From a checkpoint of a small transformer trained on Wikipedia.
Training: a variant of Adam for these matrices, 4062 steps.
Each number is 500 + 25 x the weight over its row's rms, rounded and kept within 0 to 999. Layers, rows and columns count from 0. Numbers have three digits each. The size before them is the row's rms in percent of the matrix's.

# down: layer 5 MLP down (transposed), 448x128, rms 0.0612, rows 70-122, columns 0-127
# up: layer 5 MLP up, 448x128, rms 0.085, rows 71-122, columns 0-127
down70 097:498493485490504496532495493510489497590561532514528497484483518463483519530503502482491483492527485508492558477461491528493504513514459439478506518495504461458525466473488491517495548510484531479488532507482488490546479478497475488496467499523506484573473477547525552491521505474480492508495494493500501519527500505463467502483493538505467508512501481492510541522482457534527495484515
up71 092:481470496509508456465508503522486504527514481521483504510491536481467490544521496530489479538479526513481454487476532495510525517526518455505492496472529465508531511508530504514456525486506507527515526491515468521513476520547535503539500488480490548511464469572514509486497452512509464468483485451514451480484496469546491507490515492510519564504488468490458489514491518493504479495551
down71 095:536481497505473476511510485498470443515510514496550502472483506542509482468512539461497507444499504513520490493517476488474504459526458545462433501509547480496445478475498495466520531455499506543550476482508542521519519463479496475482508487523497485487494507498484497536501472453499549483511501499523501511532515544509501490539458524519494483475491507514479534511473482484497481504491
up72 107:489537523522503474494468520539509513507494537510492537507444479486538518547496519483494500473500509500498515514496518532510470473454503445492528482533529517498530471515510469497532465500521488511498482517548492517479514519475462486489471517490518497531492480430497486532485525494479508491472557531478469555507476536454491509508476476536529484472473514477474519557482482516501510501466
down72 105:496536518518473540509525491529504538467505515436506536474516511478519566557485550508500501517522518514494476501514477480529527516510473493477527500460479485518514490532476504522475513530448496516518478495539523530514511539495542530479464486496485498499479474494499537501529534477466468521498527481527516506536532510464516511474531450492483538483495531459504466513490531493476514491486
up73 105:480523524513550479484478468503531453484520529475468505517511514543488525496458496504498526496507505479524526494473534476542525500496482451545461529509486517531495500453468453478502467456551533531504480455487477487530481468467454491492483504488529496502547498514526502521515531485489541490503489498486458499523498505499540514511476490498457497462475528490477524483513531492483524458513
down73 104:516482488518510476515494529515508517480488500545509498529579468492505500491453539530505498483489528510505479488523474500503522471555483512512536480519483529440497479486493520522447480539491493474495475523522500505507494525516529557501466521507527497482470513532495475503488522529521486495472506533498487516472547474512503501504458479524509503489467503478498507488495506486439561574471
up74 105:505534496456528494530533452516497483465473492540500522479545562469539459522501474500521474492446486497488509510493513554490498471498480516488463536501469495482532471465488475467502520476519440464528492507527525477497469527490495457480492476513521512518514547538492496502490520488491461523511524539459511512519529483473465509513490494519482495504466482481489514497486474538528490491461
down74 103:482536479511539530423477533493536492460470494483512489536434485491476492498530498500458520500551477503514499476505462478514498495493509480521517507470518506473496543521472509487487498506492508529512496477464480520502498492477504478529523506458529481515456456444486537523533481480518517500507457468509507550526474505516521504542490507461493496474528516493533495467483515479451483509530
up75 093:530528540505513500505542500476498533475514498529520512552479516549479534486476491513502512488549474535500560557560487522544531513531499511519521550504486483525519505497496504475509498535540494486481495455507520516478470487492500532523512493490460475531473519504504482532493483462515552502495499474521473504487497521498492504484501525524445532510494504547536451517458488516503494511483
down75 093:500521462493502480502491524488514485527500484492540490473506493466523478519467509481483494511544564505527475469487511479510522479514480489488504484507497515493521479523498474480504500500558532501464446483500468513471495507490482558514496514499506473507531496544498495474514505529484534497458477514514535486530515498498499530447559492425437507518520527526442515485513497485470514535534
up76 098:548510524514531511513495508499529485494447492517476485452517476460503504521507456485536502516517529467523470511488506461503494492512510497480506527523505505504441520500508477452503506504482487494462535486461481491488504517493518511513533472482508495481515519441483490504507484502508519453465464531484458511516458469540559445536494506532513495521558487568512513491495528501528519510485
down76 094:521488471449542471533510518483497495469507509515505448530523445493476494500494533504485512421499550488488514487469468531461524471464462498495472479503501487499494517464498479481542458530503492520499479492482490524494528460485498508477507481479483553495502501519489524475528516488479460519473487513511475463518499511480572529474518489447486491508516463520537489516522492511504490475517
up77 088:533479511457469540510489508549525527473442485533482503511539484470464480511434503488490507500492504476497492503489501513520491527478483524494478495507520536516529485482556478508490495470516516521466502499445531468544504515480511520509500485553466517482470515492450491544507484472510522513494477564503469518518504512519522469518501492533524511505547476487494459491461482527481527512534
down77 094:488482471444441509498473466502529475504472465507512517481516519480491536477497486538513512504463489502507543508504525503497482535470477526513504506465482504527525477455445438467521523517531482488490493522495552486506521439517529525525522535531470509524495479505503504480501497542551472526476506469520496489482489492534512536507504508515521524529523461524550497486532469483512520499498
up78 098:497517508525496517525522507511457512507534451486516505482504519493473460489481503519473544526511473507452465529475516529503507472472481476519493465523518545503479461509512534525524485507480515498561491501527543529510450526523476481474562520504465497523478477522498509473488515497525478531473531518506501518514522503504525454501498464496533480496503504551502481490462551524539457524472
down78 099:555473480515514503533518529477482463503525466491500490511484490503487513480538504486444481514489554484470538501540491496461476519537486518484495513503524487469491546461570519507491508534493472535503535480468501501500511512516506500527510489535494518500534468494502490439476492485486477510449499517453482484488542511460487508540473492499491485509497457452485528499498489492498499477567
up79 076:544494559500461502477491485534500514543513477499524462556461486509495542500503512558521472480508516494496466550509526465505480469523483509488476524455510488479502522524466495534516485469486475446494516481464533481495499515520481540490483520495497481493528481487483488532479503517500510476527531472521479475479541493538571495504491494531490517489529517479491487491525540506539459511477
down79 086:454528467500516510442484472505503489468549504504496500524566492500533499505522554496512450465464550500467542504502500535524510513483547515494511537477476481516513490474464507506515552482544470469505516538512513501525482515519512494537505536464508516503492492474538514536481489488512515447470481525507473527500495484485497521500454462484473516526520484488509466505523474492526504474502
up80 109:525482510539485480495469482552489523541551492450484520496490499517474492508497449510472504493515501493491520501479466483494487545491482482524529490520491478516482498497551511490479460470501501501514538485497463491525504484498515505487486495480523490489456476491537517508461407514507495500513533485469511478507511468509471490537462481517548513529485526493449540474504553546522468500521
down80 109:540514542536495511477517456537471456515498527485500519511485465492498490458473503453484473534493536495471498528465440531488496496529512504442509465488493530518485456493487464531496532521517480461527445469505525521502510500506512491466483522455518484510473484510481545529520501502501475564475508469491453476479511496524506481485525466505484509509505520520491465503521502480487466519476
up81 100:540513493511557473521518480484526517492506492448511515527522487521494508516506462496525455479537468553532542493499468492510465551502481461515488481546497515509510484514483492504463461480499509486475453523517486521530532511479509485550499496471535490510474496522513481502486479498503548496458481480492535523528496470435510529505481538497492505520472522528517506514525446452506502481513
down81 102:530493529472441548497485547500497469500490532534507497504475495476478470474478521500484518537496533458450514504457512559473536472461495515510508513503492489493486484494465557499489542508515506500497497483517515513460455545512519499500464528489513484491511513477518529505532525488521465534498530495489531500446501525510548454500522470473529506460476466498505479492479525530487514523501
up82 101:487492478475532512495511512521497471498498540475478504511479506502544506467518498499477460468494532503549502511528529518540504504499518487456495504545496492520509540529538482519494493496516486485531484542512536472486487526425478486509488489480516525491494555448467487503518494513485451527508464555495515475486443460498456534508466498521509488483494527474475529509489508511544498484453
down82 099:502491455506482558481548492508468495485520516498499529485482551546485545478479537490454452515505492519489507485497454512503487496526502521489542498468475503550507509494492508460467520471474497485485440466505464469507533542489517506506498501540509482502507458499527505507537454496501512492475513497519456483503522488528509477489540480528538519500522502470498516477539530508508497458553
up83 102:454533496485481487528495535502547507492503498483475534488502516497512522527454507517489520490481506517488495541483471494521514535525466517522507468500499483463492458497533503447525475490542531569532454530511523523536481508493504522512490497484485500483466511498520498536451495451459499492491517526495489539484492525499446462479478523529517513499457510504515463521491465518480564485514
down83 103:513521482509472516507475506468531482462504463450505547496513514464485537554496477494518493455474489532494492503522490538465524529470494498518504504445530476501470461537502525525532495521494516507525489524533519519546505461509511502513489512479470502501527459464487493478440500506515501488504500519501527551465514497500521505524509519481447500513489525468516484513528516512506587485492
up84 106:509535449520488545521464529454526479491457521504465474486565481507449467507464455481536512486465500544480481505519473459504494513551492541509514515511508522499498468508489505482491498507456508453505541462496521509501522481516488524509486510547500487488519520508487487477496486501465450527515490501503510486490493530510498541507487460490529535545480529460477497474503506463515509534502
down84 106:548513470505457506536498516536489541505520530519504500486545464526459518516515538499491527543494458506498456530511538506548510502474539495476493513485466497515510507506510476508532536494449467503481503524508427495499498494502538540498526531474527493501503517504525528527472514512500494452521473476470458497478525501502479525520482548501496473486485532527514461492527451509496476496530
up85 102:492521476531466489521517537489474492478512513543501474471503489480491471461556484526491494484481523534525520513502507506459500495525513539498504511513517428521501522485534471508484467506529526498485500515525535540466514502525468510444530489469518468486501506526546504468510465545491496485473476450469541531513502514486503479525485450490485501469496515453524508503533483530533525462504
down85 100:491476483495512521461490499432493518508517452472521516489563547474489508500503510542523501518491485528471504450473490536485527525524504489511567506509484512493515492511536477488446489477507529489507486504516448462514479525539515518509501523509502453527513547546528529459477519489472520466461526480520512473487498475529478481478515489482538530515490523506479472490494514489508532521508
up86 102:494529523469528519501488516538522481471458493496461529487468516543496518520449504527478544520526489475457502530519486519550505489507523529520490550507497485490546538493505485472541498509479529520510502500495496456529516508528528463463517488518495512505508494495543495511567469487512517518490490555503513515538478501475496527517516484524491525462455446520478465519523517511477483521526
down86 102:545509504469482489476508474523506482506496492534525471489481471493510530438499498469484518547519461518507510532501534487534507561500505502531504504468498460528480509504502513532545543456496503503481521444479505505498494444509474505519509483517502475488481421521498501511544521474533472525490531492523482485513472495484513511457485530496544469489530487473512504500486509531497550535508
up87 083:491486504486491510486508526476514467520485537486488528528515468567515531502494490478477509480507542554483500498514461535475525501521493504465468500528525508545506514486465500491529456533533465482499489452456508507500499510528537536523485490519528490531435505528498498487504476547526520458499513516503463493557484498485492538492496512512498513555470483496496467492519470486537534537511
down87 090:475467461494470533543477533485503455468490479453514532492484500531469493483539521505491512535523520507523468424463509530489546516461535455512472517479510521461535494495493504479471478519501487482497531501504497476521497512491504499506506501503476534515504495507541508495533517562559476457480493483543481512528507511511484476449483491509509497478520491473519489498471502500497513446525
up88 089:478488516519494459483484475469498497560496490526504525477538522427499505515534485492501452516520493474494510542500499521449445520525538473504519473528503486490509484566478514483486496527500526495498507497511501539503488503506490496517519528516476505521479481509497501483482426511486494458513500527537529515480483446485489489513515542556487466536444500500518530500473516503506496465497
down88 093:551497526477479539475515528489506485448516492490512477464497472548509462467476527513502520483536523500487471496464539512511539520490434511480466517481496530512518513498497490468515478548500480522521478497518469513525511459483494509485480443529501486498502476437489483495543531513494536503502453498491530473477479499509491534503500463481505503518538497579485479521495478488491501526492
up89 110:487467540506503492468481518515492540539505511506569483473551514453535514514491452520511526511507475467482462527518477557513495494438485474473456488517539498533484483517502501518504479518512527498507489499504503503500501512546519487522463505484481522497489515487503494499515472504491491514525514498488490489486483530440527461508460547512495518485498506518499500466524515481567485477431
down89 104:479507514541516501435524486517522501493525539515505523509467468509505540513460610506514490532488496469501494488509496532512500484455508484519555503499490445495537543513515552516492512487506500516494463463484504493516542491506496491461519477484545489541475462479443518492498474464534473514507488502531486517497511498526511516507515504484496529506527495473521487474510499480484505508532
up90 092:479500503472492561491551482463490488492527476504496484484520483480493464474530503461524504513534556502496533518536504471495510518542478504479523501481507513469492472522509556510491503481495496510495480524521568507509488465508484504451477477458501493511545535538526495505452486469475499462512494556487488504510549482528535452470480490482492505521486515527540513486468478479502503467521
down90 100:493536488518481506459496500476512496525517496473501541495447532481488534464489486503482529472429494525506533522486478528489499485459487479514462518506521512493480500470472504523507527540498500514517461452512448499497499524483496463522532497568476469490486537476485528474528515539501517499451505497508542518492506535521478504489530474472537485453498473461516490495499514483480482516553
up91 108:446485520534540476491509491455476472485530479478524488530513497511491468480512536511449545502522496496491563441496469516528514489471509504529496453485465457520510489488417480496521468491495488532489522486517482519511501528468512524532495505478542516493499489468516500517499490511486495486503497444505559470480523502510454485494516505531521468528468486503528491493534473502497507484487
down91 111:513520464517491493504461484495536518519492516459494515464484500529430493529525421489501476495514486472516477537524503494468472524488466481465508505497460497519495480485541476496476463546522486514536485532516510487496481516499519505486502480494506489542495521527460493463471515507517493472495487511455432510508443497518513541481473537517492497533512500495501514491495510517435469528476
up92 098:462476514517523456523465476512511513536503508489500521487471533532517546472499445484505527499517475501536496505484539481477505506505492485534479489533479505521483500497485496501533494501444497492499481464515481558557464507457495524526529495503482490508527489454493468524526460451537486477504487484493501494489492557501504531557528554499480545476480470511494518516494532527522488485473
down92 095:474540466465512502505501532476511514492503492501482506509510486491486502488507547503511425450469532478483485479516535512502505482492507502526458525515478506496457496482463482500479489483509502530447493460499510503506508498526455508500467486533475478535524508483477506488478479540497506536508518495479462503482414529552449490488518496471497528530541447520533515477507498475459514499498
up93 103:536489458489470544524512486497501523474515510525480487510506479509512532495511446496520472525484482522477521479535502475484489472553539493475460469521518509518509498542502528485497536503495483511502435516512505535488508463495486512496518473464531485461496537467551477482482502510472501488518534508496473546520529496489512488527524516533535514530493462489494537525486444541465550504468
down93 101:465529502548511519471524506463494503536475448480464507493496507471509539470510515523516508480494539522515499514522486478525520489465506469492502528527528499558526475517493516533513451485497547492515438491491492493496509508479502501512492517513537486490512499486534497506480527492498515510467499530528564447518527487507483531470467478506543485487500511507470507524485479514513583555514
up94 108:508494532519531527496487464485512509528508491485520511491471491530525494514518444516511506461481464487545479495479493444505526506468492472472442487522539487497514480549496471516490440476441489516494504540484458498482502521488463502498490508458497465481477523500486506498449484514478540506497531515523470545475487514440505511454482517490524518499491475519468506474508487513520479489450
down94 105:503509464503449520467508508539484484471532506506461505489503488459475506475514537482549506496511524528474565474510495515469516488479513549519504491490535533486482523546507549463504533518550509484519495466512467554487537499472498530479511463502508487509515479480487517508532495508534502520501518471542503476481452530514513513469541448511534545475508503512480475528510519494490511497489
up95 120:481513507462531490554458506503502460512465526495501499512478506545490522501530511471438512493498489477454567513498464483497471498462497481480469471502513478495501482542473456493526497497545514464499500514518545508496511533477493533472501498464499504484518488490500505511488502514474459517512457483475532517512499478439552453478493537511515473501503507550536488471501480510531489464487
down95 105:442473551464485458533458502458505493507521539471490481486491501521491498504482502482526493458506444529521506461474523500479498512496506490495531529483521528499502461489519500474548477477538501483517481502543511484522512530491484533508534487533530527538466477484511510499524522531495478489505464481515454499488530462504524497530473493508526502456497501504475545489532448522486509485440
up96 115:559507501474499530466506510519489518478450497540471522523447535527518482472499495504503500470467511467540505480507523466507491492500538520493497478487449501496520464510544533512500517501532536481504508506512510508491512467517473490469505479529507469433505488502527523470516478481500468501496497563480480516468526532504501494473498500500489457449462519458546491493488479487438517506521
down96 112:502519506480497521546519473525516504482476555458504466517520485494514523460486503521484467511502480514508462529473528468555489555481461483469479497479482511542488491495468522496521519446510479485485456516505488507507482483497463544513515480509474495519501493502468515528514549475542506493521526490536528523548507504488508512506499519517463545518438463524518536482479504475509543471496
up97 097:458515491515520519515479477489478444531522481527505514510477500492528454470566518533451523535474465489475513498487521482508487498429494456476492530511530523510468483520486514504544466480499527484507486501522488501499523492467480537506549532457501487485508491471468504497488516527499554515485494512487516470526514489503486491524526515525511507475484510542468517533483474554483507494446
down97 096:460458477493444508471494466488513512512520501475489476533479514461472520499562501465540493447495500477510495527528483512472522539525489499461479543527522477521471497514494525505499501541477472524533488470511465493452519485504522480488451495512494474521514500518465527495516478508492470499527511437492475506513485477529516545508495507495500458506522529494550462508491439475506490498516
up98 094:486499474557531509472502471511500480516499481518562496515518500496539507502504516472502482518520415507497451482459517529512516517490506490532500521542486489495466513509504492436490485478522513461497539505512455440514537506557491524504516472451503505528509501491463468483469513484526494510532493500475486495482501461495493530510448495495486532493548500468460504513504518513474500519489
down98 094:520528507493449487525533513488508457444473510514462448471488458517527482506457489514488515508493551514474557530506538458493503494517508508475502515443533484515502498479534491539509542522506500506486492484514478525509506488509498530520442533499529499476520464476505475508491467527467456515480517499539516501532515491504541502513525509548490476528460473487496492492508473494522503457468
up99 106:536515462484494542528517460503467477472508485533489489526461508489521531460533516461513498479489497482496526490515529502515542485554538516484485473484507519541493549486494472531488504487469485547497483540524484527493499466515499470500519444453474469476477526491478451545439506486517487514472490489527546533519502484501509492498528466473504498474498480514532493525477463494496468494494
down99 106:493485490554480500492489495502463498544493482534476486518544511509498516478508499490523482494479537517463478545524474474479520495487527498491531489495485502514503530483502487501527442518514482488536519482520543520475499500460562520450494494515505521494478483539496537510504518475525521479504528535504446461492532501545489504464460470465515524509497509449446468496517487503523544551497
up100 096:503509523539531473500489517506505513550442524555510524461521515511534467519440477481499509491492494521512511505527484523502486513520465518464529473485509521532481500465513467520517454443525505476465490494525512495503521480473447547502450534526478519518531546517528506513525469513511493508470464499499521472549492559500481492470485476505529474519479485508506507492492529498514516488487
down100 100:506473504549505500466532510457490487487503524504484519503566479478514461458460431510490504531476515468467527516520492488499511523525528509531464477532545501544508543481476511464510515518490477448488464518541509521469498524466447551464483496505503487483500517480513522466480512488492524522489495505543502509503531549471504508485516505501512494464470511517499510493500493514526465515537
up101 089:474494500471466482501479485534489521507508499488496467526488519465526494513501513502490497519529504496500491520529479468518519525492476486467531482535548533488498467490513521433537500499461467510496493522523535532499490475539505508469508518526483521509460495469462515469502484495462490488480552491541496530488477519507492422546539532534499486462507487552509490506476506451506511452464
down101 096:497545445482510483439515516479525523494503434468525496460478512498509510505525489511491490515516512459492510525516499509492484503482555496535506524472517514480488488470514533531464527564544513498500496466487465539510499531509504523467522500507516520450493489510513495446495482530540518468501552500479509471501475473495508552515490465494493519531496462518498506500513451518490487503546
up102 104:461501483473524466466485482513473502534515521473505522454525506477475510536495484479508487528483537533529486494499502497462492524549521448519509486524429483490501495516517483539495511502535487541527484506532513507478474522530458555452485495509519544456504519478509490513489492508530470458533485528506468486488486489492526497504521548521444530495484531487448513510498501500492502536501
down102 106:461469508528438479484496474489513486506495485505519493521506492528498483439463517521470517462471476480497501496514463500477476527463480458491456505490504494516453523504447519495513486493502477496487526515528536508507486506492531442510468511518491480525538511490529451513511523529465532532470490459496541522499465487495493465507541519499557485488475530518500477517493468550512520474469
up103 098:525474482483498504479506484507482495485517519499533491508457520485478519462536491488532505519470521516515484463486544511477515502468485536529467546490513514465475528488472531527482543542541471458484493473519486509499518481532524474527467499543478477497507488493543501491531535511519515473486494492526483469476459478496476540465515482454531492547534506480550495503499523464461533519543
down103 086:494536519506504507507458512507502515542463493527470513520528502514526484527451518518476497475525465494506532550500466475515499483543513463480521472510488496535540465511526482482506452452484526531521525504488537494509459512463473530473540498454498523493488523507470514495477467485463491530528495515456515518502520514487527474534461510544453524479481513505444519513500514524529490503485
up104 086:465515461492500446530508516513503511514454517510490492457488471479511563522541512484468530478485482522477494484487503481476476463490457464493535460533482532510490504498503470488511493489488528486520512506508518494534483535474501532466500484470475511500473516437494488494499505496501499509503540531489496461562516523436518513508484482528496451471503509453488536498498487519536527530544
down104 090:480489489482509528563523478457511510458520454527509502479511524497511521516464473533540470484507471516533516509512472519540532509462448511486517499508522482529477496497498545537506505532492468450468523483514503539532521477531510552481543474519504503480511523511438536492510491488503554498504460477507499512528557486500490510468530502497516481509511493499486515545513517510478531502500
up105 102:506517469538479490494500527521499504538510468516540493477516494481506444506486469459523495510486477477514460529500533525492508496532552483505541487508503502503466484516526522498532495494502545453542502509539538544488458512442519508499480472506490500528504491539501470521436452470533510489476515536516528494498486481489548477505458528477521499523529499521523470487476527494531501523516
down105 102:525477503492563496473503493507478515466477471497454574521461492477501480505546467511456536503494487495490505500513499476471518523511463504491494471463491545490512550495515478458508507504501498496504464482506519494500492510474473483524522515447539481474503502484457478460480489535476501494508492464468512504527526498480473509512464507516517513526449532499552479502497491514430539475486
up106 094:478489532482481506445510531498485522517493507549491534461514487518500512506510514513502519472491484509480508513500502515481474520583476527518514499463476455474548496503514523539459523494458509502484485509505468507502524516543529486441520452534516548470486498469511489488500491469456507482502475503484535509442471501480500534501531500504504510510478434506505517500516469512475530462474
down106 096:503491501494481463534462463540529472491475506503522474509437477483451505527519488514481514469541510489508466492482543469525506492476502513518491518452549519483478484489529501494541470486485487477494478489490520522524471475503490498538507539465475491520533545546505532470464501512546494524496497492509517529493533496495517474471474495495514542487527531511463453486491539511535544492537
up107 094:526477558543461522448519507505522498480545473530513505524453497475527471477451514543513495504481530471457506519512530503502513473470489494509517489529481481510479456524502496536490499518483494494491494547530516490497506492530508502485553502499528535510498472555499470462555511472472508483514512492499478491490465469486507503514510507542479496540506544432527505508504480486459487516493
down107 094:532503515480562506512487523445469499415478489467524507464499503515492519458494474483503463514520492489501530508478490486504508485440482480517494497510482486482511560466525554490490507511484422494498498467494448508458490489502481497506484491470485540503473515490456520507492464474513470513506503483488461520489526497492499519546459502515517494515479498475482478508487517524518550493493
up108 100:470494469492503486512487463516501485467534460516467492518512506490510486466490523522487532485507544477551531553511508545500522475486467511496535558509560514492444465535489508468485547500555512480493496477525524519514505504519495463508507513459493539440478484436482492506493517501473492513498502508505494498499503523520497476482497475498512471440488491494553484502500466473482515500489
down108 099:496503512463516579444499512476513511534504471466531514467475512495548483525503489524532503483501515549507503465462456485523502521509531489507508458498504492471517538503498487489472498477530517491450461478483503470514545538541539485494482514485497489464539533489486490494521529517511507497471515499522524453481490457528510512537497516504522492529538470507473456473539488498490493484523
up109 102:458458519527543449511501529498530519530487509486432544505478512507533489532491470508505488520490494513541483507483474503483491512483499455502475511499498490485495459509506535491509477499495526514496506516470517479464488515500535507536502549493510519464495537527460466470547493534469469487503515505485529466479549502484506468483491528548526544484463458465473524507528490466515533487473
down109 100:520548516499462496506520514480472471466548497535482487516477533490499492486499534497493523520514510487458518460527515488452560494471485500490503455534496514530476545497511502516491517531539493492522476514505499476524544560461514532502517493475527505511517487492532500544490545506512506481478468487504499458523526526507484503516569521522472526507525489478489463500504518518509558514460
up110 094:540487465503509530502539497513494474472473464496477515519497526478485535475522514512529477509467555483466564493488494490497503519502496517498518527498521499483493475511443519542518516486490501531508537538558478463518496481505524501465548467515523529512445525516514462482498457501488444507517490444482499488477529513475481462494526499509518479497477521472505530513520498468455527490488
down110 095:489522513527508480483444524521486450489454500495474521515507485540494512499504555451494480481561520497514482508481526503546494519527495476526513509541499479501490511480485483490487457485502546474493445492449488499535475476480521528507514504459479475478521507477480504456529489461499472502504522459484462481520486508474569523487480468462489490502492484526451512502476509497526494488467
up111 098:523515474493502494531498505469513497543525515493485481459494496519527517535485509546456494510474483509465493509506488533470477504529482505476499544510499490528535502503501519539482506513507529503476512497477544433523506524522510504542543489529523528540459444451491491492484481478526541499503528541505468498541490492510496506468571463508476503495465484454492540498504496505452490515525
down111 102:493484489500501500473518491518482485497523475517529489478563488537519475454484483526523481497468475489504475527498483462478527526488442539510531472434527494493511466500507543509510560514463481457473518475496446495493474484530532539518493520484481500510530526486476513494504520548484507502456516514496494520478522504521506487481484567504486451476548479490477472506476487509500516498493
up112 093:450545488540477486537511472475484506512466459507492523504526528524487487476509483481543551546493492502480516467497534506529485512494467533526509462463453497485505565498476494470479480479496511517517528463514520522542472492500516502540505501454437496509518495524480516522487460502498481542504478539500506515506516506518522465492539509450450544496492484520533491487491492488482492511497
down112 093:473509495460535495509499506491481543448505486468476548523488552502511546456484501483486492498489497502462485558530449515497448523496486507497466556488493502503502499461518483501459509512499497473463538537483486481514511508495470504484525499518497504481477445527517524508544486490517506524507507500535473520551460503476485507501528469463517514445514526471534500487485534515533506502529
up113 096:542527437494492490487518480500503488526487506536486510494511500517499484521480473486514499521536532467517459557532513498477529504538461515502502483490493503467454464489470530470521524516483525532518488489505545460526508508521507518466516492504494515483497487495506520488480468456499484506487437519499434472466468477491527493469438477491509521483487550492482494470453519540477476514485
down113 095:535472516506537510520516489461510529556456536437504520516523517511495497463506505475485501494502513510447480507488487532447467501527506503522496495503505457517518502491494488524502510566485508531521474529520464531498494518475513448514530502508527489499508548508512524523479527473498477470519499500520533545496463500448495516504520526509497527509529560529531527509529454504487508470478
up114 092:467513489541513499511478523542527489521505539526496521466497509477491549564474494513497449550494493520528456513466485503514490519470463497471471492469478512523495516526557473485495515476507566545472542510481481486482451516498494515502456516520537494542477498509503481511494520465477491504519469535474515498474495489481511496496509474474510502455511540473477488495496544527517528520510
down114 096:462534460444514476476460503464501467501525498497531471533516509504461459449495501494480487468482508465503506536496507499506516468495517445500522480504517495480464463506462507531496463545499450491479441470504528503467491475501474507490485488526513487505500535542526486469480489510494547534534518492500529531492506466542534458487499499504503476499528465467505495470499456499496476479484
up115 109:519516501514528548442522533493498527512525516504539525466479520500457514518512523515500520455507517487481520547470476490538456499506493526482488467480523512500461470504493515505478571485498510495491489453528554521518463519510528501479477500523477438518481462529519521504483507478490503498520502553516530490472505532541524507487557490485477493491487550493531469489477501505498490493475
down115 104:495501488446508453531554493499477493516510517489462513497531477477500496481513483511523529489466484468480525494457491494473543516507496456544489508458487524522499520451510497511497534491537543525526477513502454493487501496536490529510491485474441505511521511458471548513521509503509515512456525461519494523492515494522506478505486516531520500491497485454513533526449499493460544512558
up116 100:514486477438491479522486523454507526468504546432545483546501527484538521547453499534517502453517513522524502531520482484462455524499508482543481443515478540482485507484498506436525476489517520466512484505465496498490515490522543500511487479484501507458464508488492514459487490492497485493518444505505480509519477484491530523496517511479513515492524505477520511489529473518474489508497
down116 103:444516462502467553474514479499496488535520458507481503540437547539507529488524505522475456474477514517536507516463510545491527530446509489539510488503504487507498554528511490531510515509511477484459534493533491533487496517543523486522542498493497504535526506474474485502507505503507530531454546509505485470477511507525462468516467466487517495464501469483498492498508507496530501485499
up117 104:531487480467437540525515549489499471516477515497515535510514493531507505510485523503435477517513494529463522482526466516491504520458496452503466492459466460525471465509559484518494474505500556498517550502492508480503487449529506509485469520515493521484452513508463526499475523494497479503524506531467480472513498524490501510514475516489486468489477517450464515500512477494520479544503
down117 100:487549509477521460492488485520473500482522477541501476520561534468516498471502503502510480493520485502502508498528501471506513538462488525509466466497527540524455491517495468495510526551509476511482479506432487449491497470483504499504453569484488525523472482553475469500479499516519530489563512518498525478487488504529497458494468527479491487509496464511505497498535522525522476504471
up118 100:463522484519536482489508487501494468493521449512471517519528502500496496478484501524514524510479499509494509523462522455457507541463533452487451473505510497508509483490500511465533510529481504501512506519513486532497440481440461487535471538453487506500521452477470509498497530482505499532505486506496510457500519545498494489505488482520458502524555476509491562540503493535467468533482
down118 098:516444493519481505460486462472479477505509480506496526479456502471537505467480558517461530515543492528522463461527515507518536510535490453513496517492542487532487507497486512499506466562544540528465491490523517517494505503490511470491503492541524502512471563484466481468488501510517508533478515497499534505490519480499490521478527495498533534490542506514487457495473470476503493451514
up119 112:483504501500501472509521484476488497512463479491502524456541533473501506481537479431503472507502475495482525506495460480450488498541538440511495494484471469518506482471536488482514510500507531500498516484507518520490519504499458542520529524496483496475490560462497463497451478507473502477497505463514467485489549500464535476510497507503518522514467465531487495516504529569496539454511
down119 110:528498495483505490490499490460530493530481483463528483550498526456496553519446499518512536514490520488505496480493533488522512492457442517491476542523504525478503524507483519527500502541494475493489470495515485520495493491528506519513468492494501498486512450477523506468532478504534559543481425507513543462486491524488490537492461477527547502520530483493521490496515487462495549527498
up120 093:452468499481516532521511503470523457481495539519457539533494544471527492514503511500533498459530483522490519500500539496494520481495480525482518514514499525547517503527531499498491514451503502533479489532516487499482515514544510506480427492502499567526508564498516476502548476465518483471475472509483487562479492489469520550534481478482521514498480514514519509494512508501524517508470
down120 096:497459535473488478483503509522524534493495512503482492523505544544544471479440515554498498480472456486530487534501499491490474464546469480498526455535495555529450499485480491538442500525480458487533493551528517493479487498470534518490531518498516489510504552470509486495505507454550505501472511489500484517517496497509497466493479489519534511480489484529495494511462514506514532498493
up121 085:498497508527464510472505500486504463487515442507475499487542486471527461502498516491522468498509487543505456539514470522536548498493515471520531505489511463491489470485482507514534492508473521498536521487506537523532492477529506527534491513538482495493510495507513468490486524510470505486490543509531444504467504486482449485482488489506559555531444495503520486512438479492541537470502
down121 091:482514492462511513516496497492478515466511510479502506514519506501489574509501493474526524496499493481503493452514546513488461507515524521466459499525538495538509502528531445503471516537545470508505511520501458476510555545503493504534467496488509481471480539495495468527514537549547529462483454485560518448501489520489496503487513522481496511493521504465531460520496499527479502516508
up122 117:483496517560474469516507498516511531523490450482488474526501536549519441457509505538535485474516498506497545509491494483465480509494478511520480497526457462519511498510521483498518491506524522507490474529522501495456488521505423521483506487521518530460528510534495507492530508504483503519500503493507495542475474521526495473499502553513456470472497469464554451493496515492483457471490
down122 110:515512502476466511506551538480499500453518514486496504499498461544478498468506491531505469525480528484500501457492496520482534520487481455501511480500482477473508500499538512547479485455450498495492442471537490515503500492525510542500533544532501487520500498537550481503526501521485452491513538484478516524525484484508472464475503533481504454493510464447528464472548482489491498460494